Part of a small language model's weights.
Size: 2 heads of 32, MLP 256 squared ReLU.
Architecture: RMSNorm before each block, rotary positions, capped logits.
Training: a variant of Muon for these matrices, 103M tokens, 6293 steps.
Each number is 128 + 24 x the weight over the matrix's rms, rounded and kept within 0 to 255. Layers, rows and columns count from 0. Numbers have three digits each.

# layer 8 MLP down (transposed), 256x64, rms 0.0888, rows 188-255, columns 0-63
101095181144106142142143133170128135158122154157150150120099145115095128125119136141130108123120173112117123092147139111134155171102101149092116156138150127141089125159122151124151073128097087
136101140135150132121119144122137121138108094108118137124138112150116125109088154132108090142121112174128164156154072186096111157165143180201150122155121120117169093148124152097138118125100146
117122109147109111154129104107175136160194131148142092096098135117155180107115147114134138146116112122157153138120128118124142128125130117180138119117111163135099123172114098164100124122126072
151108138117088090154106116118179104152198129154120136194114098115124099136125089107103172135130126132111161125136155109118130131099093116112145119130140137150132109117089060160152144103139106
170113108122168171093119165136106148136106141142130171129161189120118108133083131118128134190144079152136115113208138117138155117125131136136115171099121114120105095088136144128126106107100158
093122150126118114143138139112136134116124127156118181148101137115136093120155116140157103160145131114091118165100112122103108128092118114189160110105147120152139153119115156153129107116111122
123123150146118111146104115121078136133125137117126145164149123102156142136119170154125076140139133124142101118116128123056105119147167175133104095105152158188119120143119159133093158152147110
123151105129084115134112141114121115127143113120115136153120119099126104118149154113101118111109121151149128116145115078142161127166092132132083100163098129125128135138139139067076162112122076
123106097130129094095160123130098123173128104111124135108156127087123158143138166116162134177119124136156080132143103106131147114105086120095142150125156112106103111140136115134128135118089069
103110123104105131136126150100160153131129126121109098133097151123127113176146105106188114149130149121130125147127127148085132147153128139168115115122137103150149149131173118120103104113106198
094106128130194190130131131125088105122140104173139127100157136097125150089130115104137088095095119144103132108096132126067111178081153151139144118132126126101130128117152036127115105103086119
173124158130123178084108112064102111120069147131113111142125132144114115126153083137068150103158100148133123134117119128085124112130119094150081120078131133102132143126110109070118137127083121
058136156106137119162122102118125151136123128100154133108126116129104165127150161140154154153104138118102103137092160105150117118160158181099135118154132135134123164117102086155098137154135137
116116117114143135110133154106124107172146118156110134090129136144117125139110147164113150109111152099135119157113130109132137125130128109090120087122118120143119103205149109171090139109091178
129142153122150125131096119115183124119132136125128164152122164126107110137127078111106118123132154119133132164160126133125118123123151142129143103104113085152165101091090138146164117134136154
122138137113122122112104131108130133090142150097120117124098120149148177150103156095109113144129140174093157134117126175143125161058142168119171145147127123155081135106122130160161123118129108
149101177115120093124153124157099115171148191099125120113114129165143130113144138139144101130129114144126150095158141122080142129103124148134151117125097128100064139144125118127142106139111152
131112156096124108152121185146104112090135120138157137077130171145114119117128149167103076114112157145165124105135120092105165106106140106140114130124129117144132113095100146112156136153120144
150093114083132122155121124115156124153087149081120133134095126103142150107144128174131099118099098125124133105114139111155153107150160157151103127120134109132108117153114154105088088087099100
143116090110155143154204114107131126135140130166119131158117150153113106085093129145142107107080144105104111144171119093107167181114120165127134119145156145161135149075079102133118146125113101
107124135163146120131122129092131122108141125169151117135101149099178108103134150147124132113115109101142097148197124113122144141083099154121132163101141144111116115110145121137128162164104093
168130125124119115133102107148159102115095115113126110152155096110139147093122164092129095108156111133124130111121125119188127101118161138150111119158132125093111119127147077110123138145114126
083095140123161112089098118109124144116146134144142151154121139140135108140143135142134138089152166145159113097097174128163143145081149122119143142088124133163126116097119167113099126140117098
123112125128132148114123068104178153146135112126125133174104101185122100103140125105107091113102116066156134159139151111117104115124174160116130094067134144119126153153143112116121122168140101
153092100163091158115111155135152115059145124119120130098147068138165114089093142114107127135165187130128118130110142155133114154146140113145077104151113157148127119142112128117157109138147108
108129162129131152129128147157121157172131095160103156087117130161122093114120110103107131120175148120133150120154158166138140102163153164099121141116094144138102133137138165090160124120092137
109122102129165124183111118155165130123107112177133147093133141130127147118108107152119135119122156128122158162141098097123124117137160115167135136128133119153134129074090208127119117144150158
087102121127106148118137116138125140126139086119126146117123119137134103167134112173099142089115125155157086104145189123130107143131154146096086166081137099124120153138131152141108145126110132
118118143135152180089128147134139154179126167142126130103112137131088131133147099106133090159119131097149098114128109124124155119085097156112128112105135130145168157145095173205145109106096047
140090124098091123153138104123131153133145114149139177121136147128096048133156156126153141130134091146112104148086146138141134149111131167102116127125131154145067128138129115100148108161136129
134127158100134142123163149132176115152143151108162117090126162109136144143099147144134101140087144128134102137102147105113135127206151132131117123147186107147124159126072143112098134118137090
097098091115167131106120135139119126130082151131122102152092195155127109110148145090115114098082150121107113139102168132101138150121125161119172112123115088133152117134134125123108143130094142
131146117078158161088140117140101076164131168102117115063122130163124121129125139140142187151099123097164128127120142143194134106096144172119106101131145125118140124106131161132103125133111109
121171137122125146142125111142151176123121155174127113116157130124141164121128130128151125137150125140128148075133137128174135142133103113141114130134121134124113121106143117100104086099124148
124164147117083115138149118129127180161104155130108145128154150081137112107133138105114137075154112096178150153130109161077132162146181124124138144102159078143146105151128131077125104115130103
116105118148152103117094144094124166121061142134081097114119168117124129110140159125118099129091113150154169090149123107132142144114132144062146123143180114143097114173136142119111148121167107
128118130154096144154098146096095092135150121111155118110100131107108078107112136107135145125110107142119146128105141093155146100138155122116134093124127127158139107125157087121111137144129119
116117112114107078111137091136157099110105143099135159158113130137128178142100120124134116182126145143154135164160151097143104144157114094127141127151120165097130122126135165129129114151115130
135152163131126106109112149075136134128142155125127113152140114121101088129131118116122110139151153129101120107112146131156122168115160148104166134110147144136145154103131156115118113104125122
108137113143100188108143116102143104148115102154147129130093156125131137122108152127124164167148114150144109138098152126147126114098149121153096112109102154132148103170137148113139096128150150
146149114106110151132107107103154114137115115153129143166139133121141071127097114145115170122055141152118120134137079092100063095182102098112166117127146138115193131124101120146099139109144173
144138119153143118113127112122144137068172118131125161143091110085128125120116126061154115154117119131174162134094107110134109140140127086091158121134109107118145134141100115128092149134122111
123070106136175127113141143100160133176147120154094141135077165131127107127135100142116135156122122163120139121172110087116110107165107126135130144145093115109153126127126200138139124144074136
093089118119144138125156134130082087138118138133066154153171124182170097151114120102148163094117112118127108126101120138082186116134159118132157131126120108154152151153123163087117114066141122
137125123143143131187163111124152165169148153103104129154147126130118108163141105104111125123165096124119133139129131136084108185120069153136109141083139093107159118124112100112139132089094145
125121159125108083156142128098153149108168163143131152109147117107136090138094157172089156111158136144152138157148129124119126091120144120154155105146168135125103145124157186150131151174135122
129088140095113057144125111165130145113147166099137137138106131116132133135136121129131142128163121146155151135108145136119092142122101175138134169173122066091097089161077119097177135100161128
120118117121108135121121097071093094095135157106134129111115105127163146174076105128142106141087157134099097136137104135103136119101151140139085130143105122093121121127140062166163103137130128
135129095158132124115067135101119127145123100124157129150168147131131136168123131135120153127131092152156132179073143130115107145116155135100144129145128133121130129141128094143120090121150148
081176103109112160100119122111140157125122131165098167101151159137093135140165089079156124126107094142154097089119116101051149172114111122112118144163164128120169098159122096135147139127101122
146106126113121140162143120130110127132090120127129144132107125140075074115098122122085178122099145106086102147102121119153109110131165126167125133116129099123133122106122154107108165120119156
140111159105149151118123134162114139182159091105100130128100173113101108154137118111124098114101136147153157140111135112118084142157122156156164102088106158183154135127113147148154113094138122
149118127116162128106098109126087169110103126091114193162156122111153104134127154168131138107137068110164149153174181089116156195134182140156123115108167141157125097125134241170122132124156134
134122148124157122143125129096119152133134119149110121139126137114218163123120133117117109156109112140149088136141116117145166147120183127153115155129127164164102118102114069126082157090165124
110116129134158155105154114119091127101102143158081101111103186156140115152103102121124132124124104119127146134148152092152123165130100155105110130115165120110135135119124068101085139143138080
117103140149076093128142154105116094153076148090150150090152106140110086135115087134093088118141113148132087154126117098112115086090107113115126138165161111091157122123148133138096132115137124
133109097127188129114123119123109142140172123147172167123098165125170078132124119066120166198141123097178147145144101135118107126088128109177191115157122143124136141097098110165144099130141108
171119111104122126109087111108157090132110173124150106132122190134155157161146109128127138109101123108160144143116142123180137139149150100135163121143142146154150119145118107138098138144138109
107148127151189116169103101128151145119127139105135115156163121156146121070131112099123122109170127129104155118091101085187123091141196157156179129154138133078117134094140115122110122126095144
123116129151138178129118116094098145124121117113129152130078175159160142111123146105115124117129096135143122100133107137117150178118110152125113133114136135104128121160120157103120180187186148
094152132147136088108084145135121090088120124105086149128120154118148140120185142134121109190145120103134121145160118104176121132119128125115149087157132120141147152163109140164128157143108122
109140097144138091084112126147127118151186128138117174149118116121071122136156123112142109111159114105138108100129140111132112090148144099140103124090135116114171121124121145098133098129126128
073097133130148141125119119142163094153182075149113134135154145115175092133127153111097126093117106107103142165156137126124114157152130146107134103160141130090154118115132136101117115085145113
111124107128143096127125151095114138076137127172125099118128113162130153133130111132119120128109118094107129122105154157093152145121141132138133156125155125151126115137138144101163110172113153
119140129148121101100093119108118132112106134160126179146097106102090075122108143106127123155156135130128124140176134188124137122154142132087142109128113138144143102119132136152134102146063146
144169153108121124116156133117112140138121145117142151157098132082160120117167121137144132145112127155143110114104062155137159139099162153141128103113077120107169145116125128173115072144126163
152129117157074093197142073121144190146147133116122173143130110144139161152123094134136149122168124091085130141129146098125111100114127130131141145108119155113121202124129098130138134138136117
138137131134114120132132155105115137154100141098151139085168144131108128120146093124174090102120103125140115135139141113138172074166137163142068154152156144103173135135128141120120124119124121
# layer 8 MLP up, 256x64, rms 0.2, rows 189-255, columns 0-63
120145109118154156115172138193144155141132118110096155132120150114141084114183132146126145145166144125097132093133117151123125147122174102119127121148163131109093139092128142179148112087123169
154141139077147123114113133118144123161109121162143069159100131161100122097190126109178120180172145090099135164139152102121136143127139128143102177141086121098135120167149126088134124136145108
140162107139114169099137100116089149117164189123155099109174132108086103177119142142153109124119147124107111156145082138125118141124098122112156117144132143131133187096155140125120132123102128
121158121115184117210193121120159125117120090133143112114154124171120156100154102158173158131115136152143160110131119118102146157125156156122112120120173087077127116109140122159133135137138168
115098102125133135123119120107096106127113138146130110134140119139115138150116128089141071145163148104127149128122095113087091106130116117133123099094100111088116158119126127126148144138096194
128110154137152138120107124125140121109126114131157142118151154130123140167149121120107164105092146115122129135153115122153148161144122121168116154150098114145084132134140122151112084117158107
144163116095166157086060095129133121116115121122109169144079095150125172122140135135118109144102147103124155089152076108120166120113107115127134095127168176115092169122107073124099159123184101
115121085091133131076157126146081134132132096101088134139166120083137110123166121150122119104097163111094151163082135127122135162089126151077117112102130131109127154092163086146132128129079134
151148148148111138149113100085099101124133085124115150104137123140132151108110126162092139138166157166121164086131116150133148115155103126121144145113131175095137133116127172152137142114108108
133115126163160133131133153103172134099122097140119116112158149214105115135167124158115131114139120135133116094105084177114166086158108162172125155169144128133145127150119128090144102109084162
125113080142131130141112117100122096099124120105108108102146151160136144096124097138141074180163125147121131113130165099109110095114128112068102165116101154121099177173134130125205122122168135
141147121119136130092125064113121107137126119129136123104081164135122151123170093117123152101144154078108136148094109101128139156179122175102165184170084113129146102121120151097105114096134164
165119136176125115142127112145131135139135096152157139128131149130112152119112113162136153140154134121118127132145086116106155130124090123108135133125144121098119128116133144119103118159152111
106106133118157118143131175118121157143148101125170111125123128144165143127122116182182149142150158114104145128112117142095110133141149132095140100099138119119130074135139135145104185125142139
145106115157153112104119099124124092127118159145134150072117122120134110122141100184122099140143127137109125133155167121094092119101121118104103138179123161146173105161169121089115150108132153
114133114159131119136137116133127105105110117141100130087178090109119157127114111163156137103109134109150122155113137127143086135142123129142116156125140118151112184098161152114115121114129150
136072089115145112154148098171126130103161111138143124121114142156105139153144122141138128094126147108191128133137154103139167119145114102184121127117103122172137128108146124136141139110139148
167136111150128123157143110095123100108101115144155115115098119134139135112140125194117121148157077155138142116099164126109144077112137060152142083128132144106107129135147115167127140109123149
151172113113164103109134089078110135075167132136133150127138098166123123121134156144106139135109129060135113155125091124152128107156126123121101133114115152129119143068131162163100197170087126
116133127107115116142132112151088111155149150109126167120135068117084107135137106143181112136129115111139127121105110109122101123114125125115164120135091136128087127149118138165142101131153155
150081160094079143153126128115135114103145120128139100119135135106106169178133129125106159120082094122097182177108125163098107115088146121090109129138155085127113111178152120087101115154127129
162133115125113124134093106146156158135084140151153171129139095172114155113189140176124122152114106129058111119098118138090144140066111131144091169098110143151133100085142097100099146122132131
124131114105119107129150099149112094149128138129166117128156175134118124125130135153161230146110077087086158112131108128123083100133166092174157131135106138125133131136157082100123132113084160
088129140138116128093114132128109140149167107079116169128111106127136104120165109103105160116153124130136111137082106143131120169127106107107069120122122115124070141143128131116114132126113157
100106159121110156130111146127106152142142133107084145076093144147093130120124123131134154118165114185117139101149122130146131126183089130143138154177103135126151076152119108093123151120082144
141117169149111109127112143138123133141126125134151104115146126122109095124161112116095106191062159119133122130122155098125111109132180155144118125146117169118154139126119084128126154134122118
168133136145123108141105142165115153084130081087130115133123113115117122168126110182128101071155149161125120122162211088125129124106082140081138116139146136170158115131085091096157131075125133
154131113092117068115124156154119109124143135134172155111122151116177135109138159140129141112166167127146141133149131154158096138110104158125104148153102130150145098120134118123100141125110143
149111124125183107051126161172111131117134106139125095113130091130157126138123141163108162153127171100129139141120161194131143138116135133111128148098156123126134122112110156127145164137148120
108148118139140081165092112081128131117122138096135106116120178119110131175130162158122116139125141188122151127112172155129119105126110090128103122116140100145123121095091097105098148133116169
136125155149124168100082116133141149114103110107148133119122125094112099107123142135146149165136116126114163117150081115123103150114163126116089135144160176134134127122126125114134128120151143
124166161077172086101128186128107133088113167110148113098125111095189135167107121123147121143115123131154126128148149118132099132098132113148100128152109151109090133171125107111185139138132159
175131129160117119161128150158117121153130131115127146086121129119133100157127097115118135104147145135129132144125148149102114144133146119080125119149117177138129113113121122133064104114119139
143167159108148140125126138149145133130142130089126115096132146087133130119139115093097108105166073139160148143099156148135141139150162101151149141125103081083116098145147102137082118138154155
119104097155189124124133140173110153136111124127118129148148083177146133118132115108164220126181117132098139165141159119138122158132114159147115148133082120166103149135134098145106139067140173
136120132165119104138092114131102104108131116140127152108140095093122117172123124105135111064103134122141137128125138156122126098152136122139119141107084115107102165081106148146125161144119152
132132120125119169145126149149136142086144113148110147141122112100115143140120129145140184097114139135147139095123123150128112113090142093124097089121137143156117111124134144124107138121167135
129117115118169148137132128102093093100170155172129080141098122159135138112124113133147136149143140154105147131141148108129140144149142143171134132134110120183125093171163112116162121149128144
144119125102122121122142158136080096156090113166134125119126180109106119169159133099113117149115111179109173166124114110164109162156125137110099126161096134137098131131144156107144114123103102
120124128148152138157117139134097188122130124136151121153125148102128108127125118097072145133163148138129121121106122161133112113126145125080155075150125133124110128128115132137107108135150147
103139175105139108129191126138140125138104110106157165159125154114076157127145117126120143148137112145137120132071124121182148097173069132114145130174077121147092153112117144125167148126151083
111144128114130140171161131141139119080080120128133144143117089106099145091137173146107133090125111144152135182122088137138091167102113127182159125118125142142091132110148121137113125119159133
075103103176182109099134117135135104133159125113117135111125128150128094138138138137115118107177128110124153119127133132074124154140067138096072149124111113132138115170133134122171133101165146
116101174128168123135076145155181154107117079091120123140141117130135155148160123109075096043131144151092160148143155089109130168120120145059173115175096095112113092164140131087108109128129127
118128136127109142133118147122146109139085085095137155123161150161109139137141113094169165119151117118142174148137126143173122137085134159122102130107080118108130123138109144115129136126126146
152086129107129163137125160106126147116140134184121076113092117110137110092123171168159145131162153083077164113142120114117104094108111097152137155165121158171145118114117125137133168113134155
198134169132155133109118160130113178124138141155096088123120135122136157138157164152134130141162126120108100129145118126106142093107069101106138114125149107125141155113129140117151149132133159
128143129090151078101133123131153150119165092176141082166156091103117152146118204128117165136142137108136146139098186112089105154120127128135113147131145111131086125136131114087150158144118122
190163145174141160100121108149145172147115084183101133150141142152116142158143116148194168152158071126114131141148134113106089128149141148121143162133107090089131149109129114082144102090118175
139177107135132159106093077129117095111116131127142165124125090166100129079148152119092145174120116100159122087103133106138129112174119160128105141142135121129105136109126099139143126149088164
144123154162128105167125102078153095109142111124123120147173152088141121087133083119097151170180079121118129125089113112161126173141120110166141147142155139201139176145147134089132157158134184
154124137147147127122161099120122096112164153111162156145090146150131116164138138148125157141122089120149140121131096122107111159109148151085104130135114150132086144128163132129110123130148125
069110124128147104154128117113121141094103115132161168157128158125164160123167151159078107106150113114167129137114098135161098108139094094169095134138142145145107146124152150128064130147175138
152172141144147153147095141179113144122138073124114163173084140139118135125146115153149096150096161098084154132102174125101098099091101135116111141091105121126167138139132118097127081158105138
138116099087128157112134109179126180135177113140130112154167150106123143128105126128084149156121127105139152140122121157146132105110127128151121145122125153120126140113141152129134115136110131
139146135179174139127129110135155098135100128129113144140134097147121158141153146114121180145087163138130132125059146095157138078122110070147132110171135157120141097114068081139147169084120123
151125138143161121186121130090100080108097107138095141125129123152132112158175108126107130096115162076129143130090132109111097119155141134088106141142163087131129138146141103122136133139079139
109108142076145107125115110140141152131131092138154136117146116109123135177131103136143146152129109148118162105156144157150143110154125195099109169109148148138091160120127150110114122121117193
147122096154165145141146096136131172104108137128109125153158112116113121130181139134153083135177124099097131091077137126143088134107168123123139142162133115133153186135061149138129137147088085
152104102118126124134166134121100116142113117170137103101125120129109135144099130130154156088112146151125155131131114167131140131119115132160135192123133170120119121116134139112120113122159096
106099099131083155099127075139149094099113113099122113108144122132094084140170149085140109146151125107122155110131143105115120086068137139117129137147103145098127097141147120132149118118121128
147121111115132140178108156144158114116129135095096168073182089162137112163145166093084110145153128109077152157126144133142126097111144131126155130151129107107100121168098120124157182101121131
138124124148127163157111108156103118114109106095141193108123093087157135152125149104103138115119129143121131122130110089139104109087125098117090096148159148150100129154113120174118125129140127
134116105103137143109136114108125085081139082129157072130143159128110085105120132117123169120136140138092139156130125132112127134129057100105114187127113104103108138134095149129162143100118145
152143145127164119136159118133068120143145134140121094107096134139096108131135078150151146104143140123106141076139186129091146075110134127131158153130134105114140091125147100121105142119121132
108104127086123128138084148091109137124083129179162110112157099123108090114127187129102115129162141112120154117109100122167102143101110086130090133134140111130093137142145143123140130185118139
134126116125096158136120101160124138087147112150099155121141127132154154134146104175135101163132127126149153165106145170144118138139137145155105120114146131176135128115137138144104089144118136